config.yaml
num_hidden_layers: 13
hidden_size: 64
num_attention_heads: 4
norm_eps: 1e-06
tie_word_embeddings: false
learning_rate: 0.00674
warmup_steps: 200
decay_fraction: 1.0
Each number is 200 + 40 x the weight over its row's rms, rounded and kept within 0 to 999. Layers, rows and columns count from 0. The size before them is the row's rms in percent of the matrix's.

# layer 4 MLP up, 256x64, rms 0.105, rows 196-250, columns 0-63
090,243,206,164,198,143,186,188,166,186,190,211,232,229,218,125,164,239,177,238,226,181,238,157,258,120,245,137,127,196,148,226,190,184,222,223,132,235,182,169,221,165,152,177,240,133,186,143,171,286,220,230,150,242,225,168,192,229,228,245,258,281,207,172,219
102,184,220,196,184,180,158,148,75,204,237,229,228,181,238,202,171,232,188,245,133,106,201,208,163,128,234,194,167,250,148,267,172,223,167,189,218,150,233,193,211,220,231,174,194,186,164,119,213,200,195,235,243,169,203,169,136,142,155,143,176,155,242,168,204
087,253,133,218,166,181,158,133,125,228,168,244,186,241,251,203,251,211,178,168,138,198,161,190,241,230,219,175,193,106,174,199,211,211,305,273,199,266,231,160,163,216,225,202,243,187,145,170,211,197,184,147,186,195,228,179,247,221,190,220,179,193,143,281,176
089,139,192,239,143,236,221,177,249,222,162,181,256,151,214,111,219,196,245,269,163,197,262,247,216,194,193,159,227,186,207,208,201,246,242,248,155,264,182,236,204,277,230,153,191,234,104,180,239,135,254,228,223,160,195,162,191,122,214,178,200,170,171,214,197
102,193,180,170,200,234,194,212,173,171,175,205,143,103,232,204,201,205,173,236,209,213,257,143,122,157,223,202,109,283,156,247,186,181,195,148,221,178,156,266,132,258,209,226,269,198,176,222,225,227,138,157,190,216,143,237,170,200,215,183,265,240,148,206,182
095,228,159,217,215,209,197,246,104,208,202,244,246,250,215,111,182,208,165,173,286,211,226,158,160,183,213,219,232,118,248,206,309,211,200,252,185,150,194,206,147,196,165,204,232,164,181,176,243,242,173,179,198,196,285,202,256,185,268,212,206,188,147,180,204
105,238,168,111,203,250,184,187,173,188,120,216,255,202,203,198,302,192,228,165,240,261,240,159,148,135,193,156,307,215,215,197,182,195,146,166,190,217,178,172,189,203,229,201,155,194,235,248,198,282,159,266,204,221,136,179,232,208,228,211,157,190,235,166,212
103,228,192,194,189,222,264,218,157,161,209,254,221,198,223,159,151,179,180,261,181,197,234,247,217,161,201,147,238,205,191,269,148,198,223,256,223,282,122,154,181,229,188,245,146,237,266,233,190,229,198,197,210,153,291,215,195,133,264,272,243,174,190,221,156
115,176,168,216,268,184,134,194,226,213,193,212,211,224,221,157,220,196,193,192,149,121,201,250,194,127,248,164,181,165,207,179,260,203,240,236,259,217,221,150,221,203,163,207,221,149,226,264,169,144,228,200,219,163,150,217,224,178,289,185,293,283,246,201,127
096,219,172,201,183,250,144,188,282,219,151,205,194,248,225,177,178,241,235,190,251,241,170,184,220,185,197,148,221,202,207,191,221,163,255,209,292,192,185,167,164,166,255,97,128,200,233,226,233,166,170,203,165,121,200,148,169,146,188,185,214,118,192,202,284
093,209,193,242,186,124,179,231,190,186,181,158,158,267,243,164,201,187,180,177,188,191,287,225,181,215,218,179,273,242,263,176,205,237,129,112,224,141,133,205,120,212,225,186,189,188,137,246,293,199,198,204,132,186,231,229,160,213,174,197,246,162,197,180,229
094,268,212,198,285,145,178,179,156,220,211,198,119,178,198,133,159,184,150,183,260,205,183,166,151,204,228,209,172,200,262,204,260,252,267,271,223,210,198,218,167,239,173,168,123,190,143,169,180,239,279,249,216,149,209,252,212,246,212,196,232,191,229,246,221
081,230,204,210,275,187,193,255,271,276,170,293,243,246,159,202,165,201,178,166,200,132,218,171,239,166,189,169,128,138,181,141,155,184,211,188,221,162,237,289,219,262,176,173,184,219,244,202,243,180,260,241,182,170,165,156,236,221,163,206,148,228,186,196,219
109,226,166,233,197,207,176,206,215,248,168,184,190,198,171,177,177,227,168,257,219,237,174,119,252,159,202,179,222,207,195,172,160,180,184,271,154,160,322,159,177,185,149,175,167,216,212,146,251,128,237,219,176,159,216,164,173,129,204,274,198,168,148,281,156
097,191,199,202,228,219,79,154,256,141,189,244,195,145,191,190,153,132,179,214,212,217,217,229,230,153,196,209,148,219,208,183,184,182,141,234,228,193,142,236,180,229,190,222,183,108,240,250,249,190,195,192,271,232,228,185,221,236,130,222,196,270,275,180,142
084,234,222,198,181,227,169,231,229,135,249,253,230,188,196,172,226,242,232,233,167,245,166,235,279,220,187,142,213,122,158,225,242,183,138,335,222,233,234,166,156,176,225,204,197,211,224,225,158,114,191,241,189,170,221,224,241,222,240,124,177,217,175,182,189
102,245,131,206,205,212,157,155,276,226,136,137,192,154,193,225,266,206,211,220,259,264,184,209,207,172,196,183,238,246,246,237,231,156,241,142,253,251,204,255,153,199,220,196,289,175,135,171,227,266,188,201,187,196,174,257,203,265,206,169,151,241,196,180,237
103,128,157,170,230,154,187,123,235,202,215,230,195,156,214,231,232,236,206,326,169,193,191,147,173,226,172,213,166,239,165,191,210,183,259,183,202,153,223,223,235,197,257,249,188,323,141,222,175,260,187,177,204,189,176,187,231,142,264,194,201,258,197,207,212
087,154,143,239,190,173,158,169,198,240,194,155,216,227,196,113,143,242,249,271,153,186,153,193,183,241,263,223,180,165,269,132,199,172,219,226,186,175,278,214,156,172,153,148,179,181,173,212,244,239,301,160,134,202,202,191,197,229,235,163,185,204,237,228,162
114,201,251,180,230,163,122,179,215,204,190,216,118,183,226,201,185,198,196,294,202,245,255,159,257,101,172,219,202,159,209,161,252,216,211,256,261,230,223,160,157,199,215,215,226,247,164,168,154,165,175,232,215,264,238,247,230,224,179,95,230,209,163,211,199
105,239,174,230,184,196,154,153,176,198,197,176,177,261,197,251,195,173,123,187,174,179,148,204,257,166,186,129,172,314,259,169,216,218,245,247,122,149,204,228,187,166,205,226,227,284,193,147,215,186,208,240,195,182,231,148,250,245,226,223,249,204,132,188,243
097,149,264,143,176,110,262,173,152,200,204,188,197,194,164,169,283,172,214,226,142,140,197,192,169,233,206,248,229,177,167,217,256,188,216,171,232,187,277,202,232,286,220,153,114,201,220,188,172,179,191,247,217,147,238,254,187,235,198,263,180,176,189,183,143
101,241,172,166,240,181,182,163,225,169,216,244,137,165,135,243,158,208,194,255,219,230,169,114,161,113,237,145,197,238,196,181,170,208,173,261,245,217,229,265,208,218,123,187,207,235,239,207,228,237,232,151,202,130,300,230,227,175,236,176,211,194,151,171,202
105,140,232,193,166,212,169,224,211,189,252,299,183,237,230,197,155,217,204,172,236,180,252,93,236,153,217,185,217,184,223,217,242,145,187,147,145,252,282,163,188,205,232,217,210,187,147,192,203,159,145,159,266,154,214,190,121,149,233,211,228,244,211,199,144
097,192,233,219,190,212,169,283,173,195,132,172,176,243,192,151,252,204,173,214,207,226,201,255,206,184,147,233,187,224,174,259,236,188,159,197,186,69,242,183,181,217,244,203,249,100,199,257,215,203,157,249,181,277,186,170,211,165,158,164,214,161,149,175,143
095,239,127,163,177,174,189,200,178,212,225,187,229,270,260,187,248,150,242,261,272,223,183,247,212,113,207,214,201,219,192,166,213,231,153,188,179,129,227,190,191,198,207,200,254,217,177,255,205,161,144,70,272,153,198,218,210,207,156,207,204,237,137,211,212
101,198,192,135,219,151,205,292,210,155,170,227,231,163,248,138,114,141,200,226,220,203,196,230,199,169,216,129,107,208,181,193,268,177,200,193,280,167,199,186,224,222,142,197,232,209,255,193,165,167,286,226,211,163,166,228,263,203,198,211,192,144,192,138,213
116,161,207,213,232,193,243,225,157,148,212,206,164,224,229,192,157,156,165,139,285,187,191,194,258,180,231,170,121,212,212,236,151,157,253,236,210,196,258,278,132,238,191,151,188,306,162,209,185,174,212,187,214,195,265,146,193,187,194,149,242,189,116,188,189
111,199,224,208,256,136,182,236,156,186,224,148,217,222,277,169,211,158,185,174,198,165,210,202,175,204,207,168,173,216,259,129,268,173,235,209,191,215,163,128,244,198,198,117,163,155,230,179,154,144,123,246,247,108,197,170,173,154,156,155,264,219,180,183,182
099,244,179,265,166,171,133,225,98,218,229,258,163,182,247,210,241,163,210,190,136,225,136,179,162,190,172,176,168,210,190,197,226,174,191,209,298,202,284,203,168,225,192,142,245,209,216,225,233,200,227,221,221,208,230,179,200,175,195,302,221,199,274,251,142
088,168,180,183,191,180,170,149,210,175,171,212,264,127,189,248,195,160,248,268,195,190,173,184,274,192,165,270,193,211,237,249,137,170,209,221,159,117,143,268,202,217,217,205,181,202,175,184,191,200,268,177,299,199,236,175,285,175,264,191,188,242,210,238,157
106,131,128,215,247,171,211,197,148,243,138,268,211,155,202,136,260,179,139,193,270,171,225,166,163,198,218,249,241,186,130,239,196,202,151,251,174,192,218,201,277,232,235,211,224,161,195,189,121,239,146,174,159,185,154,226,192,196,172,241,228,254,221,205,147
109,203,261,234,160,180,225,185,185,220,241,179,208,173,236,208,224,206,238,262,266,201,205,150,247,134,250,178,210,197,167,163,225,186,245,231,217,205,193,130,160,206,314,295,217,169,203,167,166,248,164,116,190,243,167,167,187,173,173,188,151,130,195,271,207
100,152,193,145,241,189,148,119,243,214,170,228,191,142,191,221,143,158,208,160,198,244,144,193,200,139,172,286,174,255,190,184,158,130,192,238,279,200,265,305,203,196,222,189,228,181,185,248,193,201,209,199,175,221,177,115,183,207,235,180,220,200,132,191,176
095,211,185,163,234,229,205,272,203,289,189,164,211,215,250,175,155,193,177,227,208,225,197,241,170,215,169,176,226,113,180,143,203,195,171,197,210,201,203,193,143,262,209,132,150,189,173,220,238,126,276,195,150,192,176,94,194,147,140,196,169,278,201,209,145
100,197,168,131,192,215,217,172,258,220,160,128,223,289,200,98,217,261,183,289,214,202,208,174,230,164,208,213,194,244,171,207,225,160,186,200,187,231,195,161,144,150,142,282,125,252,169,217,163,228,160,188,240,217,185,252,165,204,179,170,234,200,143,165,216
084,171,224,260,228,182,173,164,235,177,213,130,186,178,246,223,275,215,269,238,156,172,217,191,184,173,205,178,103,157,147,252,150,161,181,201,196,148,152,235,254,157,264,206,200,157,198,215,213,160,194,110,171,206,174,123,152,250,217,215,184,217,257,203,151
094,163,184,179,173,138,177,245,136,125,216,179,191,173,178,219,224,128,139,230,226,208,127,220,193,248,176,162,156,226,195,171,326,137,192,260,213,254,187,167,226,233,209,113,217,172,193,222,163,209,249,181,119,216,183,206,182,197,145,208,207,167,163,210,194
094,202,138,225,192,190,175,201,220,204,247,210,249,199,185,230,157,175,109,180,185,155,146,191,189,179,129,206,186,232,176,239,114,193,200,192,199,269,126,206,184,198,272,170,228,190,197,273,181,215,253,211,132,242,148,162,266,194,172,264,174,199,183,122,131
097,210,170,207,185,223,245,186,209,231,178,202,240,167,180,143,190,106,164,248,251,226,185,294,168,187,170,148,192,244,207,132,280,237,257,218,268,178,204,233,205,234,213,164,184,232,142,288,191,210,196,201,140,273,184,235,231,222,290,194,213,221,186,175,200
093,230,163,209,128,205,133,169,228,190,114,204,234,184,266,150,178,212,137,244,153,220,156,230,212,186,171,135,180,246,205,232,182,223,138,176,212,241,148,126,171,300,243,235,206,179,176,176,227,204,162,145,274,173,200,222,163,177,181,249,171,200,175,217,253
106,153,196,232,211,203,189,161,277,222,208,210,222,220,182,138,109,248,181,258,162,189,228,205,212,128,156,242,233,211,183,110,226,229,208,113,220,223,269,199,134,216,167,198,152,242,165,235,214,139,168,226,203,157,269,157,192,204,178,149,165,175,170,199,141
094,228,233,238,218,210,188,181,178,185,242,252,163,159,236,201,255,145,187,103,154,229,214,216,264,243,301,196,193,203,193,169,232,181,195,141,183,218,107,175,188,188,157,153,184,253,223,233,208,176,183,210,209,273,205,133,223,193,153,208,196,224,153,239,97
107,215,113,172,160,235,234,213,263,211,177,258,206,252,249,214,216,240,268,190,138,151,196,240,142,235,256,211,243,227,174,179,227,178,185,250,173,215,250,219,206,167,231,161,119,165,136,172,236,209,174,271,176,179,215,199,192,252,243,253,203,116,190,254,173
093,233,224,258,260,152,231,199,168,154,173,263,190,202,158,218,124,179,191,151,290,158,258,226,264,193,220,244,180,242,216,146,181,185,235,212,249,131,239,220,192,159,218,192,107,193,245,205,184,181,227,176,220,234,224,262,229,198,243,210,167,198,131,194,127
102,179,196,139,135,267,186,194,258,213,148,165,202,177,170,135,187,128,251,249,216,176,172,230,279,159,197,151,209,159,147,205,255,217,126,243,209,227,230,228,175,215,254,214,221,245,162,210,217,229,219,248,236,161,222,207,123,197,165,232,152,129,224,261,181
088,128,233,251,141,218,204,178,234,210,243,265,122,246,229,192,149,209,182,186,216,154,256,249,146,189,227,203,148,151,213,146,136,99,208,209,202,208,163,224,217,212,233,128,172,255,208,223,239,196,223,223,180,231,222,159,244,279,185,122,208,166,206,221,203
094,191,241,173,190,100,183,175,245,213,221,242,206,181,206,135,218,127,144,201,214,173,228,284,198,137,261,231,202,164,231,232,182,142,235,142,316,215,231,229,164,163,106,237,244,194,222,225,200,201,226,185,169,236,202,169,169,168,200,228,205,181,159,239,186
105,269,237,150,258,175,191,190,131,183,211,153,221,187,218,154,225,213,257,210,232,202,240,149,237,178,202,283,229,197,104,225,192,227,257,228,221,164,87,218,245,254,140,217,230,180,208,183,224,219,185,272,215,163,210,169,223,159,204,202,207,204,234,130,147
106,222,225,209,174,222,196,262,284,213,146,229,188,191,182,173,229,225,260,270,138,201,184,136,242,192,164,131,306,203,217,157,201,222,201,225,200,208,166,190,202,187,245,165,233,195,151,132,220,234,246,231,290,206,162,302,159,175,183,201,223,245,214,223,184
090,209,231,192,126,174,236,192,203,299,232,267,217,249,179,242,138,169,158,159,153,232,147,223,200,215,247,152,195,234,180,161,253,170,207,253,192,140,227,212,270,161,195,145,179,212,221,186,189,186,177,230,219,166,246,110,201,214,117,253,139,176,191,188,163
123,153,177,236,149,204,195,230,153,254,192,188,268,189,243,111,171,223,173,244,161,181,268,195,156,168,155,170,259,177,185,207,226,240,176,148,136,112,127,173,253,283,162,232,208,157,213,220,197,213,166,153,178,210,266,193,229,197,217,227,182,199,204,169,133
111,258,187,170,196,158,203,257,193,183,187,232,203,245,216,208,223,316,165,247,189,112,218,179,195,130,241,210,175,209,231,188,216,248,150,237,271,202,249,214,204,265,167,249,225,216,269,162,288,154,206,210,208,188,159,197,262,211,234,183,257,213,179,133,208
100,202,231,272,149,136,161,178,207,264,202,286,171,199,186,204,136,134,143,155,241,240,156,175,181,251,195,158,216,280,193,219,192,250,248,264,189,197,189,296,249,206,232,194,211,190,153,242,175,197,199,218,181,195,209,205,175,209,157,136,220,142,230,222,134
088,197,79,242,220,192,171,192,180,143,197,142,250,205,280,205,210,259,150,211,190,216,209,228,221,197,149,188,214,174,236,224,281,189,131,121,210,189,150,186,242,255,213,232,156,203,184,178,170,209,295,224,183,152,214,156,178,162,173,220,259,176,230,165,164
# layer 4 MLP down (transposed), 256x64, rms 0.105, rows 196-249, columns 0-63
095,161,267,171,216,187,242,142,144,213,184,227,206,232,176,145,177,214,170,206,170,192,278,157,157,128,225,154,110,184,183,205,206,114,239,228,98,214,146,227,245,204,154,202,153,166,193,178,217,218,167,177,151,221,293,184,150,237,195,192,234,207,194,190,229
084,235,165,181,173,216,250,184,220,178,190,195,190,121,207,217,262,166,228,155,276,135,166,183,243,221,118,201,163,184,202,163,191,238,195,268,158,336,152,156,222,278,225,204,170,175,200,243,189,175,178,240,253,205,149,199,219,218,193,204,183,216,167,199,130
092,194,196,169,191,177,151,109,248,149,231,173,192,132,175,254,201,206,257,180,232,166,211,182,158,205,150,233,196,223,245,198,178,186,198,295,222,191,142,172,208,159,211,243,233,176,194,273,217,120,229,230,247,216,190,305,255,221,170,160,177,223,193,193,283
088,201,260,228,201,214,239,179,222,150,259,216,191,234,222,187,229,185,200,203,203,214,218,205,220,263,198,139,159,301,206,249,163,168,227,203,257,198,187,264,142,191,202,169,185,186,275,240,134,238,292,259,138,221,224,140,218,253,233,204,206,139,216,205,277
103,135,151,262,197,238,165,191,184,300,227,193,260,180,182,146,189,184,144,262,103,235,161,225,172,216,149,216,199,221,153,201,201,249,165,188,227,204,193,195,173,285,229,174,279,240,186,227,205,247,204,169,169,216,156,242,243,207,191,258,140,154,155,215,202
099,218,188,207,239,227,247,261,193,188,234,183,207,157,244,190,245,209,281,165,187,215,218,206,115,211,80,171,253,223,225,205,204,260,143,178,236,234,203,225,189,174,173,239,229,192,181,127,235,280,167,160,223,227,164,260,203,115,191,235,232,229,185,188,257
090,178,182,254,231,197,194,197,213,291,188,159,190,152,150,186,197,216,235,187,170,212,186,220,218,168,193,138,193,254,294,158,177,177,216,163,158,204,247,222,205,245,176,164,197,317,171,137,169,218,221,198,254,203,185,253,236,307,194,149,237,217,166,164,141
103,228,220,177,243,205,221,155,240,124,174,199,246,123,226,188,155,225,268,194,204,101,222,218,144,212,161,226,166,141,270,180,119,234,267,213,181,247,259,222,174,241,141,205,165,206,209,213,274,176,212,228,249,201,174,191,208,253,222,219,196,155,151,234,219
108,146,252,204,204,157,183,179,232,175,234,222,160,154,332,258,225,171,221,130,195,210,220,177,180,225,233,217,212,205,238,163,229,232,257,199,208,145,191,255,266,109,246,160,181,150,160,179,186,187,186,215,276,184,201,212,197,226,215,194,218,140,189,293,191
097,169,239,198,187,280,248,240,179,216,196,203,122,180,235,325,264,175,157,197,215,186,277,204,219,263,174,279,159,265,184,167,230,192,162,304,198,183,182,214,187,205,162,206,243,133,192,169,165,223,174,222,228,218,202,197,167,248,195,192,209,237,238,220,190
092,186,257,194,162,238,145,220,242,235,224,186,182,184,215,193,141,159,191,207,182,142,115,96,291,213,182,239,210,280,273,130,219,227,216,236,210,203,195,175,176,165,159,209,190,197,174,261,240,187,276,176,246,190,225,217,229,173,252,220,149,167,226,162,226
099,185,176,245,128,141,201,229,268,231,195,138,234,258,218,191,177,215,199,188,207,208,185,197,178,266,201,292,176,208,172,200,311,270,230,185,187,238,136,213,182,208,247,249,128,192,172,178,198,273,158,199,215,204,133,183,167,215,243,149,219,251,184,207,251
089,246,204,223,163,181,190,159,163,185,225,249,197,241,176,197,213,276,181,170,248,171,192,98,214,325,197,234,212,148,208,170,174,179,225,229,210,230,228,159,191,232,217,260,201,253,242,262,200,252,240,190,224,177,137,165,256,230,155,231,269,190,258,229,237
112,253,150,169,210,256,257,154,246,189,218,213,153,216,183,245,231,170,136,67,165,263,210,242,274,213,164,174,209,137,197,239,186,261,261,247,179,158,170,226,206,220,190,189,146,183,169,265,173,220,241,160,191,246,188,175,206,161,175,203,202,207,194,259,218
083,184,227,198,218,209,220,140,187,178,212,179,138,225,208,269,217,198,216,173,194,183,215,132,210,261,154,194,138,142,167,204,216,241,220,199,229,189,181,177,181,175,217,167,215,159,224,196,154,231,243,211,137,156,167,261,277,246,169,337,174,178,143,182,293
071,190,211,204,248,160,171,198,173,272,188,166,243,193,185,221,200,283,214,165,183,212,244,150,228,270,183,197,162,141,232,247,184,121,231,239,231,191,174,179,186,152,250,160,209,87,209,203,222,209,267,241,230,156,180,207,147,187,262,234,150,275,182,251,177
104,271,236,112,118,191,186,125,180,196,157,184,214,232,236,250,278,262,203,138,233,205,241,189,161,244,204,124,197,239,204,148,207,202,158,167,139,241,154,215,120,178,208,234,244,219,192,199,183,225,136,182,246,219,161,180,142,156,187,187,212,222,182,183,197
099,276,171,200,141,151,221,212,180,187,215,254,193,185,198,233,195,185,208,172,186,204,223,240,266,167,143,196,261,216,196,220,186,212,197,215,233,215,278,192,232,148,199,157,158,186,99,237,303,273,112,124,181,238,203,193,192,187,198,263,231,207,197,222,259
101,211,206,218,170,223,167,193,222,165,137,233,209,242,274,168,231,194,216,201,223,212,162,173,295,222,194,179,158,213,218,206,197,149,215,114,245,153,167,224,185,224,120,225,220,167,192,189,169,287,197,250,233,270,249,155,174,291,215,182,137,267,162,228,180
108,160,226,201,241,220,178,167,171,193,114,199,245,166,201,201,153,246,252,266,164,174,194,181,213,202,199,224,169,184,284,192,258,210,247,201,169,188,210,172,171,231,93,232,249,131,170,232,208,207,198,286,201,221,195,201,185,186,132,210,259,115,139,257,179
097,232,188,176,195,160,161,161,303,137,137,222,258,188,219,238,256,250,244,219,153,238,200,250,248,194,159,190,200,180,167,172,193,183,218,291,188,251,165,121,158,177,219,237,118,189,187,242,162,188,250,208,198,193,209,178,187,257,161,140,208,220,238,209,263
087,150,245,160,234,208,265,155,211,176,203,224,141,216,248,235,197,166,204,200,141,218,270,156,219,147,195,257,207,190,240,228,255,164,114,228,205,163,250,218,133,152,168,143,245,192,205,185,208,168,188,227,266,217,219,262,299,209,226,172,116,207,199,190,186
111,188,249,177,127,234,182,140,270,167,201,206,165,208,169,263,264,206,204,143,170,229,225,185,213,108,252,246,226,159,156,222,173,208,227,165,156,171,198,213,272,197,125,169,170,226,247,224,132,238,189,189,193,264,254,175,172,270,205,169,176,271,193,189,203
105,234,184,215,215,197,122,273,210,136,158,185,222,173,176,88,220,238,138,201,220,210,156,202,217,274,204,136,281,204,158,178,222,163,264,148,199,252,220,210,255,211,206,218,200,177,121,140,156,187,144,227,217,193,243,205,186,210,157,253,227,192,185,185,239
103,191,255,151,122,218,172,206,269,111,154,171,137,174,244,148,199,167,232,219,177,154,224,225,235,173,156,154,152,106,154,159,187,215,175,214,232,226,175,127,160,143,236,290,227,218,217,226,179,236,233,257,199,175,199,173,180,219,153,207,207,185,180,179,230
110,205,181,194,250,169,243,174,205,209,240,263,183,202,184,186,261,168,270,222,196,235,211,267,145,193,170,226,225,223,272,178,227,214,120,168,222,181,226,189,277,184,168,295,182,168,246,108,159,148,241,229,203,197,198,165,182,229,152,237,290,242,201,203,166
115,161,242,177,201,165,143,182,202,200,183,268,167,143,166,144,275,196,164,207,217,195,230,171,174,193,213,221,217,124,217,161,163,171,152,264,205,215,202,184,292,139,252,241,183,191,194,182,228,219,120,192,215,222,210,100,219,180,194,213,181,229,241,169,310
109,243,239,248,111,217,187,191,181,177,225,270,169,213,194,330,187,212,236,212,157,162,250,161,116,194,251,185,182,239,236,246,154,173,177,192,163,245,131,153,159,141,224,212,217,210,220,209,132,252,207,234,232,194,195,171,237,222,226,221,137,232,188,224,210
110,158,174,177,163,209,201,195,261,146,229,224,147,204,253,237,211,245,220,190,239,108,235,195,157,193,176,203,240,222,203,167,210,307,269,275,228,217,188,176,140,143,169,208,166,165,223,164,131,213,188,229,180,181,231,155,156,175,179,204,260,279,249,150,212
090,202,114,167,141,229,242,148,140,157,202,219,235,229,151,261,195,161,265,197,145,132,204,256,223,205,190,205,152,231,92,240,206,194,237,164,198,124,133,207,158,155,147,160,225,184,187,205,178,211,247,153,194,169,140,204,237,219,169,162,194,190,226,212,222
089,232,195,175,119,197,192,186,170,267,196,177,164,225,187,206,252,203,125,149,230,212,251,189,186,184,192,225,202,212,169,194,159,194,131,140,151,193,250,187,226,161,99,206,255,184,187,104,234,221,176,168,145,200,171,115,217,176,176,204,117,195,248,142,205
103,176,226,187,117,283,151,250,133,167,213,196,177,189,194,189,221,154,183,287,221,270,181,207,105,164,167,162,225,133,173,173,183,170,176,185,159,216,218,231,213,155,128,160,172,225,247,168,208,166,184,251,192,212,202,237,212,237,253,268,212,189,206,177,277
103,178,177,215,156,125,238,203,149,197,263,182,225,163,208,154,201,224,287,158,285,136,177,165,237,227,203,236,126,202,216,161,262,184,235,167,297,196,142,214,236,180,153,171,225,142,191,183,219,189,239,241,164,248,161,204,213,204,197,241,164,264,214,241,170
089,173,218,228,136,192,191,304,163,200,150,226,191,174,272,164,203,210,200,238,178,163,180,183,183,249,186,232,168,160,197,254,253,206,156,193,189,183,106,240,251,217,163,112,228,157,206,228,262,168,205,245,217,289,130,233,249,186,200,198,152,164,189,163,184
082,213,201,190,277,176,159,210,163,241,159,185,234,152,156,239,131,156,152,196,157,207,219,155,239,279,141,190,232,271,184,192,187,199,231,231,208,184,244,176,153,179,145,214,185,131,289,178,221,195,188,246,205,134,220,234,216,163,172,293,251,252,165,182,194
092,298,152,161,249,197,204,257,184,222,222,248,207,195,247,262,213,153,148,160,162,192,230,254,196,222,194,200,198,202,176,200,251,231,141,290,167,172,227,188,211,129,193,230,252,218,173,229,139,209,256,247,240,170,110,177,240,210,234,258,221,263,205,194,232
079,241,146,189,209,204,259,209,133,239,242,188,157,183,266,242,239,194,195,142,164,140,183,237,137,226,171,242,200,288,231,186,109,277,247,258,205,197,174,227,183,203,242,204,239,126,234,208,197,254,228,257,229,216,153,184,212,234,167,152,241,221,164,211,196
089,200,132,220,246,212,127,135,224,281,187,199,179,274,134,110,186,253,192,176,214,266,186,227,140,227,223,167,225,168,152,102,151,193,236,180,224,180,214,242,201,159,218,233,185,255,181,167,147,217,173,208,234,208,184,140,157,173,243,198,169,177,209,222,232
097,157,164,204,196,149,263,231,172,248,157,229,189,245,176,143,247,200,204,146,143,160,230,266,240,164,240,214,199,228,236,136,307,217,165,213,179,206,222,216,193,191,199,214,185,255,169,152,132,167,145,239,223,265,226,254,155,215,183,122,238,220,145,217,217
100,233,157,240,185,189,249,255,188,300,227,239,162,152,211,169,209,203,156,173,221,182,122,201,176,155,224,183,183,186,264,125,234,213,242,157,225,269,313,133,162,233,147,213,224,209,159,230,205,168,129,154,218,231,203,158,186,200,222,149,210,192,211,208,179
110,224,220,184,155,255,254,222,247,181,249,179,179,205,169,178,202,201,182,212,160,196,244,187,134,199,153,150,140,136,185,267,144,152,202,168,243,198,202,135,251,161,244,157,162,176,216,158,244,230,177,199,137,154,250,308,176,216,125,193,266,188,212,218,208
107,158,197,115,178,183,164,161,269,176,200,243,216,179,214,82,112,251,273,176,231,214,144,140,153,193,219,204,151,158,171,149,229,245,208,219,273,178,197,166,176,263,180,226,226,175,210,228,151,149,201,221,201,162,234,208,269,233,193,210,214,185,201,229,188
095,172,219,184,202,174,246,152,254,198,173,220,139,216,114,176,189,237,230,179,237,174,183,198,166,129,111,174,159,225,142,271,178,202,213,153,204,275,202,196,127,222,221,167,191,166,205,244,254,179,139,110,269,198,228,165,231,195,263,171,211,198,160,200,173
109,189,159,162,226,128,176,186,205,185,177,169,210,196,185,221,195,194,201,136,127,215,218,190,251,265,203,244,179,165,229,294,244,229,233,207,196,201,180,215,172,213,188,224,173,91,158,151,172,163,170,223,222,223,243,207,233,59,129,236,189,194,179,162,232
097,212,177,211,116,197,303,171,237,244,213,294,185,224,232,239,177,191,166,175,147,174,248,217,239,205,189,239,143,225,163,279,167,188,192,292,275,161,247,171,172,179,186,214,244,288,236,194,168,177,158,179,167,228,219,192,207,224,224,160,208,181,167,195,166
094,209,155,180,137,150,166,195,244,233,243,214,176,220,203,151,175,297,209,216,228,184,180,130,179,173,152,191,224,212,295,148,229,206,190,207,222,173,179,197,218,156,186,186,193,198,276,238,283,150,227,148,193,197,186,238,166,231,285,231,223,165,215,287,136
077,247,190,209,219,203,274,270,188,204,192,200,231,171,154,227,269,205,153,180,211,279,167,279,184,172,242,165,205,264,204,287,202,194,166,124,180,214,284,222,257,198,203,191,165,248,224,140,194,213,238,86,192,203,171,205,239,228,181,190,219,192,163,163,192
097,226,201,248,187,243,216,128,141,255,220,131,247,240,216,181,226,223,202,219,220,168,263,192,245,211,230,218,186,226,133,192,193,282,262,217,190,186,122,178,98,208,160,239,286,242,235,232,215,214,234,202,175,213,199,201,168,267,209,204,227,252,266,167,176
093,153,216,222,154,168,264,200,220,145,184,248,205,159,172,276,214,226,218,227,180,139,227,185,232,234,251,291,177,223,257,209,178,173,179,183,139,200,182,188,178,154,223,149,177,162,173,199,217,203,253,219,122,124,211,236,193,201,283,173,203,253,171,250,109
111,123,219,151,151,290,201,229,219,182,246,216,167,144,235,171,234,181,200,193,152,162,199,231,146,275,188,251,163,171,217,233,192,268,150,209,204,196,199,195,143,213,210,210,200,215,127,196,187,143,177,131,156,250,104,191,226,190,202,104,214,207,236,195,167
094,214,143,201,159,164,112,232,227,183,221,118,167,197,212,179,170,232,240,300,220,214,200,174,251,213,245,183,154,169,267,212,191,169,195,243,149,233,105,195,208,149,161,178,223,237,199,155,250,147,236,209,133,253,180,268,211,166,217,164,163,204,160,194,178
123,151,129,164,212,115,216,218,176,172,186,178,185,219,310,165,148,245,215,188,196,280,119,165,205,267,168,210,206,191,159,218,256,180,190,240,171,176,235,190,273,182,174,210,212,237,229,208,199,267,240,209,246,155,158,222,232,174,212,224,238,201,244,146,266
113,147,216,170,207,269,229,166,273,185,200,193,222,250,206,222,195,158,206,195,143,210,189,218,213,256,224,120,186,212,213,265,224,167,245,188,252,257,145,141,205,187,173,251,237,213,145,188,158,170,272,224,143,140,112,214,250,258,197,138,178,186,262,190,198
090,181,135,184,158,240,210,195,164,216,173,197,164,170,119,179,227,229,183,222,151,256,213,246,223,190,195,197,234,301,140,235,145,186,153,224,167,179,268,260,252,161,247,145,189,232,204,117,207,241,195,179,163,215,196,208,208,104,241,169,189,150,254,224,213